Each number is 50 + 12 x the weight over the matrix's rms, rounded and kept within 0 to 99. Layers, rows and columns count from 0.

# down: layer 4 MLP down (transposed), 2560x640, rms 0.0171, rows 1038-1090, columns 192-255
# up: layer 4 MLP up, 2560x640, rms 0.0262, rows 1039-1090, columns 192-255
down1038:49 44 55 65 60 51 61 44 69 51 47 51 45 45 52 34 54 46 66 57 59 41 56 61 43 58 39 59 54 54 45 49 48 40 47 46 49 48 52 59 48 31 36 68 33 58 27 41 58 66 57 45 55 46 49 55 38 53 40 47 63 44 57 57
up1039:32 60 46 44 53 39 54 45 57 52 61 53 57 48 49 38 49 33 61 48 56 60 49 42 44 57 51 45 48 57 59 51 42 58 51 37 50 36 35 44 53 52 46 43 54 59 50 48 40 64 38 49 52 49 33 65 64 32 44 54 66 48 63 48
down1039:56 49 47 50 56 51 57 50 39 40 47 45 46 44 53 48 41 45 50 53 56 45 46 50 48 49 40 51 45 42 46 53 43 47 56 47 41 53 50 50 57 47 61 52 53 35 53 37 51 35 56 55 41 45 49 50 41 47 46 53 40 59 53 50
up1040:59 65 44 36 52 41 41 52 56 46 37 43 50 68 56 52 31 64 58 35 32 32 58 61 59 42 57 57 48 77 70 41 43 56 61 53 35 46 59 34 30 70 36 53 17 68 62 40 36 81 30 48 35 49 46 57 65 43 45 67 76 58 35 66
down1040:45 45 65 61 66 32 53 43 36 43 70 52 24 62 51 49 44 39 46 69 53 53 52 41 67 32 61 59 48 56 48 68 56 58 44 48 76 50 54 48 56 40 51 53 19 29 61 73 60 62 30 68 46 55 67 48 31 19 71 42 31 43 54 41
up1041:70 46 38 58 59 75 50 33 61 67 51 53 72 64 61 53 37 57 45 48 50 56 31 35 63 58 62 68 64 57 56 32 59 57 69 44 45 60 65 40 45 49 38 39 32 46 42 45 45 50 48 52 62 57 47 38 60 40 53 53 44 51 33 38
down1041:23 60 79 45 39 24 65 76 39 38 42 47 42 31 53 40 47 57 57 63 45 39 54 51 09 59 42 37 38 73 38 71 62 66 71 35 55 43 32 63 48 69 64 73 78 51 45 55 26 59 36 51 52 53 57 57 27 42 59 47 54 47 64 60
up1042:59 42 47 18 54 40 49 74 29 33 62 55 22 61 45 25 61 36 62 62 59 51 46 44 41 39 57 79 60 54 50 42 40 49 50 49 20 51 41 52 44 63 23 83 80 32 73 36 56 53 46 46 47 36 65 52 62 71 83 43 58 73 36 63
down1042:28 47 53 58 25 51 58 27 64 87 42 60 75 58 55 39 53 49 25 64 31 56 60 50 52 64 59 44 51 24 65 57 76 48 73 46 53 41 69 37 41 56 61 34 45 39 44 61 50 39 74 36 45 64 45 69 62 69 43 50 62 24 61 34
up1043:66 34 47 57 58 54 43 35 53 55 42 44 60 57 36 34 38 41 36 45 28 77 33 49 61 53 42 62 64 35 38 49 53 42 66 60 47 72 55 48 57 50 47 27 43 71 39 61 55 56 43 45 36 40 64 33 62 33 29 54 66 47 47 48
down1043:21 46 40 39 50 43 55 64 25 22 45 62 45 39 62 59 36 39 72 72 58 20 51 44 52 43 49 47 36 55 50 46 34 55 39 65 42 34 40 57 35 59 33 77 72 29 75 53 40 41 51 43 38 61 51 49 44 54 59 54 49 43 38 45
up1044:56 63 59 40 42 57 58 55 60 56 49 48 28 53 30 70 57 42 56 58 57 41 59 24 28 65 59 50 53 41 37 44 36 48 71 47 44 48 45 47 54 54 50 60 59 34 58 61 37 55 65 51 44 42 64 55 52 35 36 61 62 57 57 49
down1044:39 55 68 47 46 46 59 51 60 49 43 50 46 41 56 52 64 40 45 57 37 52 56 44 47 64 65 56 38 53 55 44 43 53 33 38 54 33 46 61 54 45 29 68 30 44 55 50 58 46 51 52 47 63 38 57 62 45 59 53 64 58 52 50
up1045:63 42 62 49 34 26 51 40 66 57 64 50 54 49 56 59 25 52 66 77 47 72 27 44 37 50 54 52 63 48 52 61 31 45 35 51 48 50 46 41 48 36 52 57 27 41 58 55 41 52 50 50 49 63 57 60 64 35 39 55 62 48 42 38
down1045:35 47 44 44 59 51 69 59 49 54 40 63 38 46 65 56 64 49 58 46 54 27 75 52 43 63 37 61 44 46 44 47 57 65 58 51 55 57 43 55 42 52 35 47 66 65 44 46 55 30 57 46 44 61 54 58 61 74 62 50 48 50 45 39
up1046:41 48 35 51 43 45 59 39 42 33 30 49 50 62 40 51 36 44 46 41 33 61 43 51 65 69 43 73 35 45 53 46 40 68 42 31 40 28 49 57 50 57 37 56 42 40 47 31 36 40 61 38 40 78 66 55 45 65 68 60 59 43 53 41
down1046:56 55 37 44 49 50 38 48 53 53 36 42 37 49 54 53 64 47 66 45 57 42 55 55 61 48 53 57 58 27 48 49 65 51 29 45 47 64 61 54 39 54 34 44 62 46 47 51 52 62 25 49 41 27 51 49 50 46 48 38 58 45 30 33
up1047:63 42 42 53 35 40 74 28 54 62 47 51 53 30 37 45 35 57 43 91 60 69 52 46 38 55 34 55 44 63 62 21 37 42 63 66 23 54 38 41 32 58 38 29 47 37 46 48 48 49 74 49 49 48 55 72 53 33 44 59 41 57 61 58
down1047:87 22 82 65 65 26 68 57 42 29 39 59 35 63 47 33 64 57 70 65 50 57 56 60 81 46 49 94 46 71 48 65 63 74 37 46 60 63 40 51 44 44 38 60 16 55 46 45 21 54 30 50 48 55 47 35 47 53 59 54 67 57 57 57
up1048:59 60 53 67 45 56 68 65 43 61 63 37 29 26 45 46 65 46 53 40 53 62 62 60 29 45 43 33 58 52 50 72 42 25 56 69 62 50 62 55 45 34 75 34 68 60 29 36 58 51 54 49 44 19 34 50 79 73 56 43 43 32 72 43
down1048:36 52 39 38 44 43 33 26 53 50 38 63 88 78 52 73 32 45 47 69 44 36 48 25 76 50 63 71 46 30 58 45 51 85 43 48 42 44 40 50 39 55 36 56 31 46 65 48 63 36 58 47 45 69 76 57 12 29 59 48 31 46 24 50
up1049:68 39 54 38 32 38 44 51 40 30 49 54 44 57 66 49 43 62 47 63 64 61 61 57 48 35 65 40 28 59 64 37 39 39 48 43 35 66 43 36 60 54 60 39 72 34 74 41 37 52 34 71 59 48 58 58 45 55 67 48 40 51 36 48
down1049:36 51 58 46 61 51 76 46 49 48 26 28 45 37 66 64 70 48 44 68 51 54 56 64 43 38 46 57 38 39 71 48 57 60 68 67 55 40 78 38 54 47 32 51 29 39 41 64 48 43 67 44 55 42 47 41 61 46 60 46 43 48 61 27
up1050:46 48 59 42 66 40 61 38 49 43 61 57 36 59 29 52 47 46 48 78 45 53 52 38 44 50 41 43 36 42 52 61 36 54 64 40 34 53 54 31 65 52 48 80 37 46 44 45 34 82 56 51 47 43 75 59 53 57 47 59 59 60 47 49
down1050:67 41 54 57 44 63 27 57 60 54 56 54 48 43 41 41 45 67 63 49 63 50 57 55 60 61 26 57 53 80 29 42 49 57 39 55 25 51 62 30 60 48 32 44 56 37 49 58 52 34 48 50 49 52 39 36 45 46 43 63 59 32 56 47
up1051:48 50 35 54 63 56 51 46 42 73 46 63 56 54 44 40 53 50 47 58 43 60 58 57 55 71 58 43 57 39 29 37 42 50 48 55 57 41 48 60 62 52 43 60 53 44 31 57 53 34 57 41 47 60 25 42 65 31 64 62 59 69 58 33
down1051:40 57 43 56 45 35 47 57 42 58 64 46 56 51 46 56 52 64 55 62 40 54 45 30 48 51 46 44 59 36 51 68 53 52 43 57 51 42 52 49 53 37 36 52 45 48 67 65 56 50 56 54 51 47 38 60 49 61 58 46 50 49 41 45
up1052:40 49 75 53 57 54 30 63 40 61 56 63 53 38 31 48 80 44 44 38 65 63 50 52 51 64 40 71 46 55 46 63 43 48 51 43 44 60 69 50 39 32 40 40 44 59 62 56 35 57 39 62 66 62 69 62 52 29 50 37 51 65 61 54
down1052:69 31 64 52 76 32 67 42 46 37 34 51 50 46 49 54 42 46 60 54 59 40 59 49 47 43 49 33 39 40 52 68 50 51 52 41 54 68 38 38 46 48 65 66 65 45 51 48 38 51 35 51 49 41 39 43 59 62 59 51 38 52 61 47
up1053:63 60 60 36 44 48 48 50 64 58 64 64 61 40 57 29 44 53 41 49 34 63 51 25 56 42 51 38 56 44 45 44 53 35 39 43 46 27 54 51 44 37 62 68 57 60 37 46 44 44 26 58 44 62 30 29 61 53 55 59 52 32 47 37
down1053:15 39 41 50 45 36 39 27 31 63 56 45 53 56 54 34 46 48 46 58 44 26 48 40 46 46 65 70 56 23 69 59 73 75 63 51 59 52 26 51 49 59 39 33 44 36 60 65 57 56 81 40 43 26 69 81 09 34 44 49 34 57 49 45
up1054:32 52 60 52 38 57 28 75 25 54 60 44 40 37 57 39 62 68 56 63 37 62 48 47 52 69 38 49 57 35 33 44 42 52 49 42 41 22 40 42 50 25 43 52 31 49 46 32 45 66 35 72 37 72 61 67 76 47 54 57 79 72 66 58
down1054:56 57 63 55 42 39 71 52 85 61 56 36 70 64 56 68 40 49 47 73 60 35 56 45 48 44 64 53 58 37 61 70 42 45 58 47 56 49 34 50 56 29 49 62 59 41 53 90 65 41 41 42 47 47 51 60 59 49 46 54 41 29 33 34
up1055:38 36 48 32 47 59 39 49 48 51 35 47 61 41 33 45 56 41 42 73 43 49 33 36 34 65 52 41 52 42 36 53 45 40 63 52 38 40 57 49 53 60 65 45 50 33 41 62 42 33 63 54 37 50 42 67 58 65 41 43 66 48 63 32
down1055:54 47 49 42 40 55 46 55 49 60 40 40 46 45 58 40 72 54 62 37 39 41 52 51 50 42 46 35 38 46 58 44 68 45 57 55 51 49 47 55 46 41 29 58 39 46 49 48 50 42 49 47 51 54 61 57 40 59 43 49 46 53 60 51
up1056:40 58 28 59 48 24 62 42 38 50 54 36 31 43 66 54 60 50 38 40 77 56 59 61 46 50 50 66 55 68 25 57 61 50 48 43 55 35 38 57 48 39 55 48 53 49 53 35 37 59 52 59 41 47 43 52 52 46 39 63 63 37 50 41
down1056:55 57 73 44 46 71 46 56 50 64 41 55 59 50 48 54 52 40 57 66 33 30 53 40 52 59 41 29 58 57 54 38 59 65 50 44 48 39 58 46 51 74 57 43 52 40 42 54 58 40 62 53 56 64 52 54 65 50 54 48 48 60 62 55
up1057:69 72 38 72 61 56 67 55 44 42 67 68 22 81 55 72 64 60 21 37 50 57 58 54 28 56 40 51 65 63 72 37 52 80 78 54 58 56 49 49 49 34 54 55 39 73 57 43 56 65 52 47 44 53 57 52 53 39 58 70 67 62 53 45
down1057:67 57 49 60 33 66 21 32 50 60 35 49 39 46 60 58 29 59 39 25 59 59 49 51 52 55 49 43 42 61 50 46 59 62 59 57 47 63 51 10 41 51 61 25 73 70 70 45 23 31 71 60 61 62 52 49 48 61 23 38 54 56 42 75
up1058:61 58 48 49 43 35 42 37 55 64 54 67 51 73 29 62 31 51 23 43 39 34 72 62 36 55 48 81 49 49 55 35 46 39 62 62 56 41 54 64 43 46 53 23 58 34 39 57 32 39 49 68 45 32 56 63 60 48 51 70 51 37 33 37
down1058:38 55 36 57 45 77 69 40 57 40 32 47 56 64 48 63 45 50 49 68 45 51 37 60 74 66 38 58 37 42 55 46 59 41 54 45 46 64 35 51 48 47 32 60 64 67 61 51 55 54 24 32 49 46 57 69 52 68 45 54 39 49 65 50
up1059:52 41 48 65 60 49 49 22 57 27 61 43 49 46 43 45 49 43 41 58 38 54 66 56 60 61 68 44 66 32 60 37 49 58 47 44 48 62 60 56 41 57 18 26 69 37 73 43 48 57 58 34 40 57 48 56 37 43 67 46 37 46 37 59
down1059:49 68 40 45 32 55 56 69 57 65 40 53 46 46 51 50 57 53 56 35 44 51 55 65 41 58 57 48 51 60 42 60 50 45 60 56 44 42 44 34 50 56 67 58 51 51 48 49 40 62 43 72 53 57 59 54 64 57 43 59 57 48 60 39
up1060:25 60 65 53 55 48 59 46 77 59 44 44 36 73 65 39 44 59 40 56 54 43 66 51 52 66 52 51 38 41 33 66 44 35 37 56 38 33 37 46 42 32 50 50 60 54 38 42 48 39 41 52 40 57 55 43 54 42 58 45 58 44 37 53
down1060:71 30 33 56 47 66 53 63 41 47 43 53 55 22 47 65 49 67 66 48 38 47 57 36 46 49 49 36 68 62 48 48 37 69 55 64 52 49 50 51 42 45 49 59 51 30 48 53 74 53 52 30 51 64 66 41 57 51 40 41 58 46 42 60
up1061:61 62 40 53 46 22 47 41 45 47 30 46 50 88 54 75 58 55 43 54 35 34 43 27 40 66 58 81 46 44 51 51 46 66 44 44 51 49 33 60 40 45 52 49 38 49 27 58 50 64 60 24 50 58 67 60 32 53 43 66 74 64 18 75
down1061:43 44 35 45 52 59 54 63 38 29 45 44 47 11 51 49 47 49 58 25 47 43 54 46 63 54 44 46 64 39 40 55 60 46 19 56 30 46 58 62 52 49 25 51 47 77 76 19 49 31 40 52 50 36 38 35 62 08 48 55 71 53 61 44
up1062:44 39 54 50 40 58 54 46 44 21 60 42 55 76 37 35 68 41 60 85 70 65 71 32 37 43 61 77 57 45 48 53 49 53 38 44 29 38 55 60 40 67 39 27 63 38 65 57 37 83 44 38 34 65 32 49 50 42 54 68 55 44 34 32
down1062:25 25 38 66 60 34 75 45 31 50 49 48 41 36 42 39 61 52 51 62 36 42 64 48 49 58 54 58 34 51 48 49 63 63 66 38 59 53 38 57 48 47 34 57 43 56 55 57 66 55 54 47 47 25 62 79 35 39 61 52 32 60 49 45
up1063:61 54 66 66 59 39 48 59 37 39 37 48 55 64 64 59 29 51 50 41 15 51 48 63 67 63 43 55 62 54 45 32 36 73 45 62 48 60 41 57 39 30 36 74 61 14 44 67 60 53 29 47 56 53 44 66 37 58 37 64 63 20 41 48
down1063:49 44 55 59 38 34 40 58 51 70 80 50 47 40 37 49 63 56 39 52 80 43 70 49 64 44 66 23 47 60 48 52 37 30 41 39 47 51 46 38 49 75 61 33 51 99 46 44 33 45 44 52 47 42 49 40 61 36 64 41 29 72 62 55
up1064:53 71 48 57 62 53 53 56 53 38 63 61 32 68 37 36 41 61 77 52 41 43 47 33 38 55 58 76 34 58 26 51 52 57 44 61 44 42 41 35 61 64 44 39 52 52 36 35 38 42 35 49 39 66 57 67 42 39 49 54 59 58 48 52
down1064:60 22 60 54 67 49 72 52 40 53 56 33 56 53 53 48 82 44 55 44 46 30 61 35 52 68 55 63 40 27 30 48 37 58 48 51 59 63 50 60 50 28 58 48 42 26 52 59 41 57 69 41 50 54 43 59 72 52 55 48 67 38 53 37
up1065:65 77 42 41 39 38 56 60 60 25 62 56 59 43 70 55 46 53 47 60 70 67 50 63 44 52 60 56 54 73 52 61 55 54 56 41 61 36 40 60 31 65 40 41 74 53 44 51 58 43 23 52 32 48 30 32 34 51 71 35 41 29 50 62
down1065:44 42 35 43 44 50 57 51 46 41 35 51 50 63 39 48 55 56 40 46 47 49 60 46 56 47 53 38 58 41 29 38 61 55 49 42 50 54 45 52 51 49 67 43 35 63 69 52 42 48 75 52 54 46 54 70 42 68 43 53 47 53 55 62
up1066:44 34 28 14 63 54 51 77 31 38 49 45 38 51 39 62 53 45 56 50 37 49 39 60 44 40 48 56 50 58 41 57 55 55 55 42 70 52 41 43 56 39 52 53 58 51 45 63 40 50 54 51 41 27 50 52 51 34 65 47 59 56 43 51
down1066:65 43 46 69 41 75 52 38 65 34 50 53 52 52 53 46 62 46 53 70 45 73 56 55 55 43 56 62 46 61 39 50 34 27 63 55 23 54 50 40 45 36 53 57 33 36 39 22 72 35 54 70 56 73 41 43 56 21 61 46 74 66 63 35
up1067:36 61 51 56 38 42 59 51 56 66 59 68 47 63 52 41 38 65 44 49 51 46 41 49 62 54 57 81 51 38 51 57 53 74 43 39 61 56 35 49 44 43 25 53 43 52 49 63 64 68 32 38 50 76 66 52 49 49 42 39 39 46 41 39
down1067:61 53 56 56 49 53 44 43 24 41 28 49 58 55 61 53 53 53 50 58 49 48 55 54 45 46 40 22 37 66 54 13 51 35 54 50 39 51 74 51 50 40 47 47 38 52 73 32 33 32 81 46 47 46 63 52 52 69 61 55 62 43 63 59
up1068:66 39 59 62 70 54 45 63 64 31 44 43 44 68 39 50 38 44 54 46 53 51 46 54 59 62 47 39 53 67 54 52 27 60 74 40 50 44 44 57 63 57 66 57 54 39 59 35 62 42 44 66 60 34 53 39 47 60 44 46 44 50 66 60
down1068:55 45 79 58 22 54 49 29 62 47 36 43 52 43 57 44 54 39 54 55 58 72 44 49 51 53 51 73 68 58 32 59 48 48 26 53 60 40 48 51 49 52 62 63 79 70 30 81 40 50 60 45 69 53 53 64 69 51 51 50 65 61 47 57
up1069:59 43 48 60 53 39 58 60 62 59 65 68 37 32 36 55 41 40 63 35 41 42 45 53 52 67 54 59 43 50 53 38 54 50 76 57 54 39 41 52 42 53 55 36 69 41 59 46 44 61 37 38 55 59 50 54 41 44 43 45 71 53 55 71
down1069:55 55 40 35 32 37 30 57 70 58 43 51 38 71 48 56 52 50 53 36 37 43 56 67 61 41 54 42 56 42 37 46 63 51 17 47 50 44 69 63 47 37 62 65 45 60 39 61 49 37 40 44 54 35 54 55 44 65 45 62 40 47 35 43
up1070:33 58 47 53 33 58 47 56 57 32 38 38 50 48 60 48 42 62 55 43 40 76 39 68 54 52 74 41 34 48 52 63 45 45 52 48 32 58 44 38 48 74 61 50 63 41 53 39 55 30 27 68 47 34 31 63 44 47 52 44 47 40 54 58
down1070:58 39 45 34 53 56 51 52 61 61 57 46 51 39 29 45 40 57 41 39 43 42 64 37 50 71 41 36 51 74 62 55 58 47 49 60 52 31 59 53 55 45 58 48 32 33 59 49 46 52 61 57 44 53 50 68 48 48 35 61 51 59 57 47
up1071:50 41 39 42 39 55 58 36 42 58 49 60 72 30 51 52 51 51 49 74 49 52 54 55 40 41 55 70 62 58 37 47 51 49 51 48 40 38 33 46 60 28 69 75 36 40 56 39 56 61 68 54 40 70 50 66 46 33 64 56 43 44 52 57
down1071:53 83 47 63 54 28 61 55 56 61 48 50 37 56 48 50 46 44 69 48 54 57 60 51 43 64 42 34 40 55 56 38 50 57 43 58 54 46 45 63 47 67 38 27 74 51 21 62 55 39 31 53 48 41 40 41 48 91 48 43 48 50 48 47
up1072:42 46 43 56 35 64 45 54 63 59 50 47 44 37 65 58 46 51 56 56 40 41 56 47 44 75 54 61 40 54 41 34 62 56 55 37 53 31 42 39 48 38 29 66 51 50 60 58 26 50 64 43 60 66 44 46 56 68 51 61 44 51 43 34
down1072:49 44 64 47 50 68 53 44 68 32 45 56 47 42 36 55 62 58 51 45 47 54 52 54 38 50 51 44 55 47 49 67 44 56 63 52 66 54 57 43 39 58 51 50 72 49 53 65 39 67 22 54 52 35 45 45 55 30 50 45 59 66 45 54
up1073:41 31 56 24 61 61 62 53 44 36 45 53 49 76 31 67 61 38 65 46 46 34 38 54 59 70 48 53 65 37 35 53 66 74 53 39 24 31 45 40 61 42 33 71 58 43 51 46 30 46 51 66 41 62 46 54 37 50 57 58 59 63 34 58
down1073:36 40 42 54 27 45 45 27 42 33 50 60 47 59 47 35 66 51 44 76 52 40 53 44 32 66 55 70 70 20 56 46 52 50 75 46 69 54 46 61 55 55 47 36 54 62 43 37 67 49 51 58 51 50 42 37 63 42 40 38 64 41 54 46
up1074:53 37 42 39 37 52 48 56 58 35 48 40 61 74 59 52 35 36 51 51 40 80 45 43 46 54 44 61 39 38 46 46 39 45 63 63 47 39 37 61 56 54 35 61 40 47 60 60 64 52 45 56 51 60 69 35 41 63 59 69 52 59 54 51
down1074:45 41 45 51 65 69 59 26 42 37 42 59 46 41 53 68 65 46 68 56 51 44 65 46 52 47 61 56 53 53 57 37 56 66 51 47 57 57 51 53 40 48 41 45 50 55 50 54 43 59 69 54 52 47 42 49 36 52 62 41 55 53 35 54
up1075:49 68 63 36 28 26 44 75 68 55 58 50 66 40 47 66 69 51 68 34 49 65 48 64 69 55 39 63 69 45 62 62 43 18 43 61 51 43 72 45 56 51 57 66 61 58 40 43 32 61 23 66 38 71 40 44 49 40 47 63 67 59 64 47
down1075:52 59 42 70 57 53 48 37 24 39 47 44 49 76 42 47 41 50 39 62 59 34 44 64 43 39 53 51 67 22 36 33 70 60 36 56 23 34 35 51 47 46 68 40 51 61 59 50 74 43 65 45 51 40 50 43 66 72 37 53 56 36 50 59
up1076:37 45 46 32 55 47 56 49 64 58 59 54 59 45 41 36 57 52 76 49 49 45 53 60 60 59 54 42 43 40 57 43 33 26 37 58 63 34 43 51 33 55 51 70 44 56 30 52 41 40 52 49 64 60 63 45 53 56 61 68 59 46 62 34
down1076:66 42 40 53 42 59 36 65 29 48 43 61 32 49 51 51 54 57 47 26 57 29 54 46 31 35 39 53 37 70 34 42 39 69 59 59 49 66 66 41 62 48 53 31 57 44 48 43 47 59 61 44 45 55 65 56 36 33 39 52 47 48 43 63
up1077:55 60 20 47 32 28 45 34 59 44 55 59 68 61 48 45 43 50 62 57 35 55 39 36 41 47 62 70 45 33 51 68 50 17 51 59 58 48 43 56 38 23 56 59 33 51 37 50 45 60 39 62 58 47 24 56 50 50 58 65 55 46 36 48
down1077:42 42 66 51 58 54 64 62 49 38 59 57 50 36 46 45 72 54 47 48 55 62 49 62 72 54 46 35 59 45 52 41 65 74 31 48 31 54 42 60 53 70 39 43 58 56 79 46 58 42 51 42 44 38 62 57 37 26 33 55 67 50 48 39
up1078:42 50 72 39 50 66 63 51 67 55 45 55 68 61 48 57 57 39 49 62 51 63 45 59 38 53 71 52 40 55 73 58 37 62 66 66 46 46 59 55 45 27 52 60 60 65 44 45 37 34 48 62 44 38 62 55 68 56 59 33 52 54 35 67
down1078:68 52 33 53 60 37 42 51 53 51 41 55 39 47 57 45 57 41 90 53 45 23 71 50 51 31 40 52 65 35 39 39 47 44 58 34 68 52 45 48 49 47 15 35 39 47 28 73 44 55 45 47 52 56 61 52 33 33 62 48 43 44 46 50
up1079:52 57 38 49 42 48 46 53 53 23 32 45 58 51 55 51 42 43 46 34 16 62 33 42 43 76 46 38 47 66 60 71 60 38 63 36 68 55 60 62 35 30 46 47 35 52 48 71 39 39 46 42 46 74 78 51 45 56 38 60 64 54 48 56
down1079:51 52 63 49 39 41 48 63 24 51 59 49 41 37 45 51 71 64 66 72 90 55 65 43 53 40 69 49 53 52 26 41 33 54 50 39 58 34 28 60 40 58 20 53 56 62 42 51 39 74 68 48 42 57 44 49 48 28 45 44 50 82 24 35
up1080:41 71 56 48 57 27 52 56 62 50 43 44 28 59 32 46 69 50 36 41 52 33 65 63 35 36 54 37 44 56 49 38 53 34 56 46 37 54 66 37 64 34 58 62 52 50 39 41 39 37 30 34 62 71 64 51 33 31 45 52 64 35 43 60
down1080:51 57 38 58 49 40 44 40 51 49 55 51 76 30 57 38 45 38 61 57 54 43 37 45 42 51 36 62 51 44 58 42 37 48 49 52 49 43 39 44 43 53 23 58 56 56 50 43 62 39 67 34 47 51 43 56 59 49 64 49 64 57 38 47
up1081:27 58 45 37 58 32 54 55 46 53 52 54 61 49 62 55 62 38 36 22 45 53 54 32 53 71 43 44 68 27 62 59 56 65 49 58 58 46 37 39 53 65 82 62 69 67 57 64 35 62 48 53 37 80 53 52 38 84 44 47 42 45 61 48
down1081:79 36 45 53 66 51 54 56 63 53 61 36 34 22 61 42 64 58 69 57 67 45 55 64 39 41 59 48 53 52 37 58 57 42 47 55 72 53 58 50 52 37 33 59 45 50 41 27 39 45 32 54 43 29 38 48 87 36 57 45 58 43 56 34
up1082:41 49 57 32 63 86 45 63 66 55 50 63 53 32 36 40 51 51 43 47 55 65 46 34 51 59 44 65 49 55 33 38 49 43 38 47 49 65 63 61 44 45 53 67 65 36 62 39 37 41 33 61 50 53 43 54 69 43 64 45 68 39 47 54
down1082:61 38 43 54 50 43 57 47 39 48 57 48 39 80 53 66 53 43 55 59 41 46 36 46 57 42 49 61 39 30 67 66 68 71 55 59 39 48 52 50 42 47 58 45 12 68 29 72 57 37 52 45 54 43 43 60 32 37 35 49 46 58 47 43
up1083:60 55 42 47 42 27 53 52 64 40 30 45 64 55 55 73 58 45 65 44 43 60 64 28 51 77 53 51 48 65 38 51 60 64 58 57 67 38 50 45 47 51 64 35 76 62 54 63 30 64 65 47 38 66 57 50 59 43 56 48 61 38 42 53
down1083:46 54 63 76 44 32 37 49 56 64 62 49 46 50 53 29 28 50 46 71 44 32 46 58 44 33 58 63 47 48 65 54 42 41 55 41 46 41 55 54 45 36 39 60 21 51 39 42 55 30 32 41 49 41 64 59 58 31 48 56 50 47 37 44
up1084:49 38 57 45 70 47 42 32 39 50 47 58 52 43 54 36 62 49 61 56 53 55 59 37 37 53 56 31 57 53 40 49 59 49 40 55 38 57 34 52 44 58 65 44 75 49 69 45 48 54 57 29 36 56 44 59 58 62 46 46 56 79 54 42
down1084:52 52 55 57 37 44 38 67 59 59 56 50 53 64 48 72 44 60 32 50 45 43 61 53 64 63 64 80 34 41 57 58 46 63 51 44 57 41 58 43 54 58 27 47 36 66 33 54 55 43 49 66 47 49 58 56 39 59 61 56 46 23 48 57
up1085:36 66 52 32 36 23 64 50 23 48 73 58 49 39 45 60 50 39 37 60 49 31 62 60 30 76 56 60 39 50 36 56 12 22 48 52 39 28 52 55 69 27 42 71 38 66 64 62 49 41 46 35 42 63 47 47 49 29 48 45 67 49 53 73
down1085:35 51 50 41 64 57 36 64 40 67 74 59 64 49 46 55 53 47 53 07 61 38 29 53 32 49 37 45 60 53 43 51 47 77 56 52 53 49 37 62 64 70 79 55 48 59 54 41 55 60 43 48 52 27 45 47 40 22 30 48 36 49 55 47
up1086:77 46 56 61 43 28 46 43 43 43 32 43 33 55 42 51 57 48 60 65 42 39 48 41 38 42 28 30 38 56 37 54 61 79 48 53 42 52 46 49 60 43 41 50 46 56 49 36 33 60 39 39 62 61 76 66 56 45 43 51 54 61 51 64
down1086:47 54 44 57 42 53 61 51 65 57 50 50 40 56 50 45 64 50 55 57 47 56 80 40 57 55 53 95 33 40 66 25 32 56 55 66 65 45 37 51 52 63 35 43 31 41 32 43 57 32 55 71 49 33 39 45 27 52 52 50 37 30 42 40
up1087:68 59 29 39 13 47 30 53 53 55 60 63 58 70 48 76 30 51 45 34 31 59 44 62 60 41 50 66 54 61 53 54 21 72 41 52 72 54 47 42 43 59 46 26 46 56 47 53 33 64 51 64 37 32 82 80 36 65 42 61 72 57 34 43
down1087:29 56 48 55 32 61 49 24 95 51 29 43 62 64 52 57 41 51 53 74 61 55 58 45 46 70 55 61 44 29 69 61 61 45 40 42 36 66 47 50 54 57 58 49 36 38 52 41 59 42 49 15 55 20 27 59 66 52 57 50 42 44 60 39
up1088:39 30 45 32 16 40 24 63 55 40 57 68 61 42 24 61 41 58 71 50 68 44 36 61 56 70 62 58 42 43 36 53 59 54 52 62 33 56 55 64 39 50 54 51 41 46 67 40 56 54 53 56 36 53 19 41 58 67 62 37 58 65 47 34
down1088:37 52 59 70 59 44 57 49 21 60 49 66 54 47 56 41 61 54 44 69 58 33 46 40 27 48 38 25 54 29 56 40 50 45 73 44 54 65 55 52 58 45 37 41 37 57 45 58 54 53 45 57 40 54 78 79 36 37 67 50 47 33 62 50
up1089:70 48 57 60 53 62 58 33 62 55 54 51 62 29 46 69 55 62 62 68 33 36 74 68 32 56 39 46 51 46 38 57 15 33 40 40 60 41 30 57 61 25 83 45 45 28 57 48 49 52 44 42 45 51 40 40 51 47 76 51 41 44 52 53
down1089:08 62 26 57 56 27 46 66 25 56 62 48 39 79 52 56 41 53 39 63 56 40 36 46 53 36 59 52 68 59 58 55 94 64 42 47 40 41 57 47 40 58 31 66 42 54 52 58 56 62 63 34 57 46 48 75 55 51 49 48 53 43 54 34
up1090:34 61 45 40 50 48 65 66 68 76 55 68 54 57 48 60 65 46 39 54 32 41 63 38 34 78 51 36 47 53 49 47 61 37 51 51 59 41 27 45 64 42 67 62 41 35 65 41 40 57 41 49 44 57 62 54 49 69 56 43 50 43 62 48
down1090:77 36 75 52 60 32 33 54 36 36 37 42 37 34 50 50 44 57 72 25 51 55 42 55 69 51 54 55 38 70 52 51 70 59 53 63 38 58 65 54 58 42 25 66 42 42 50 55 45 54 57 52 42 43 36 45 51 47 47 43 55 45 51 46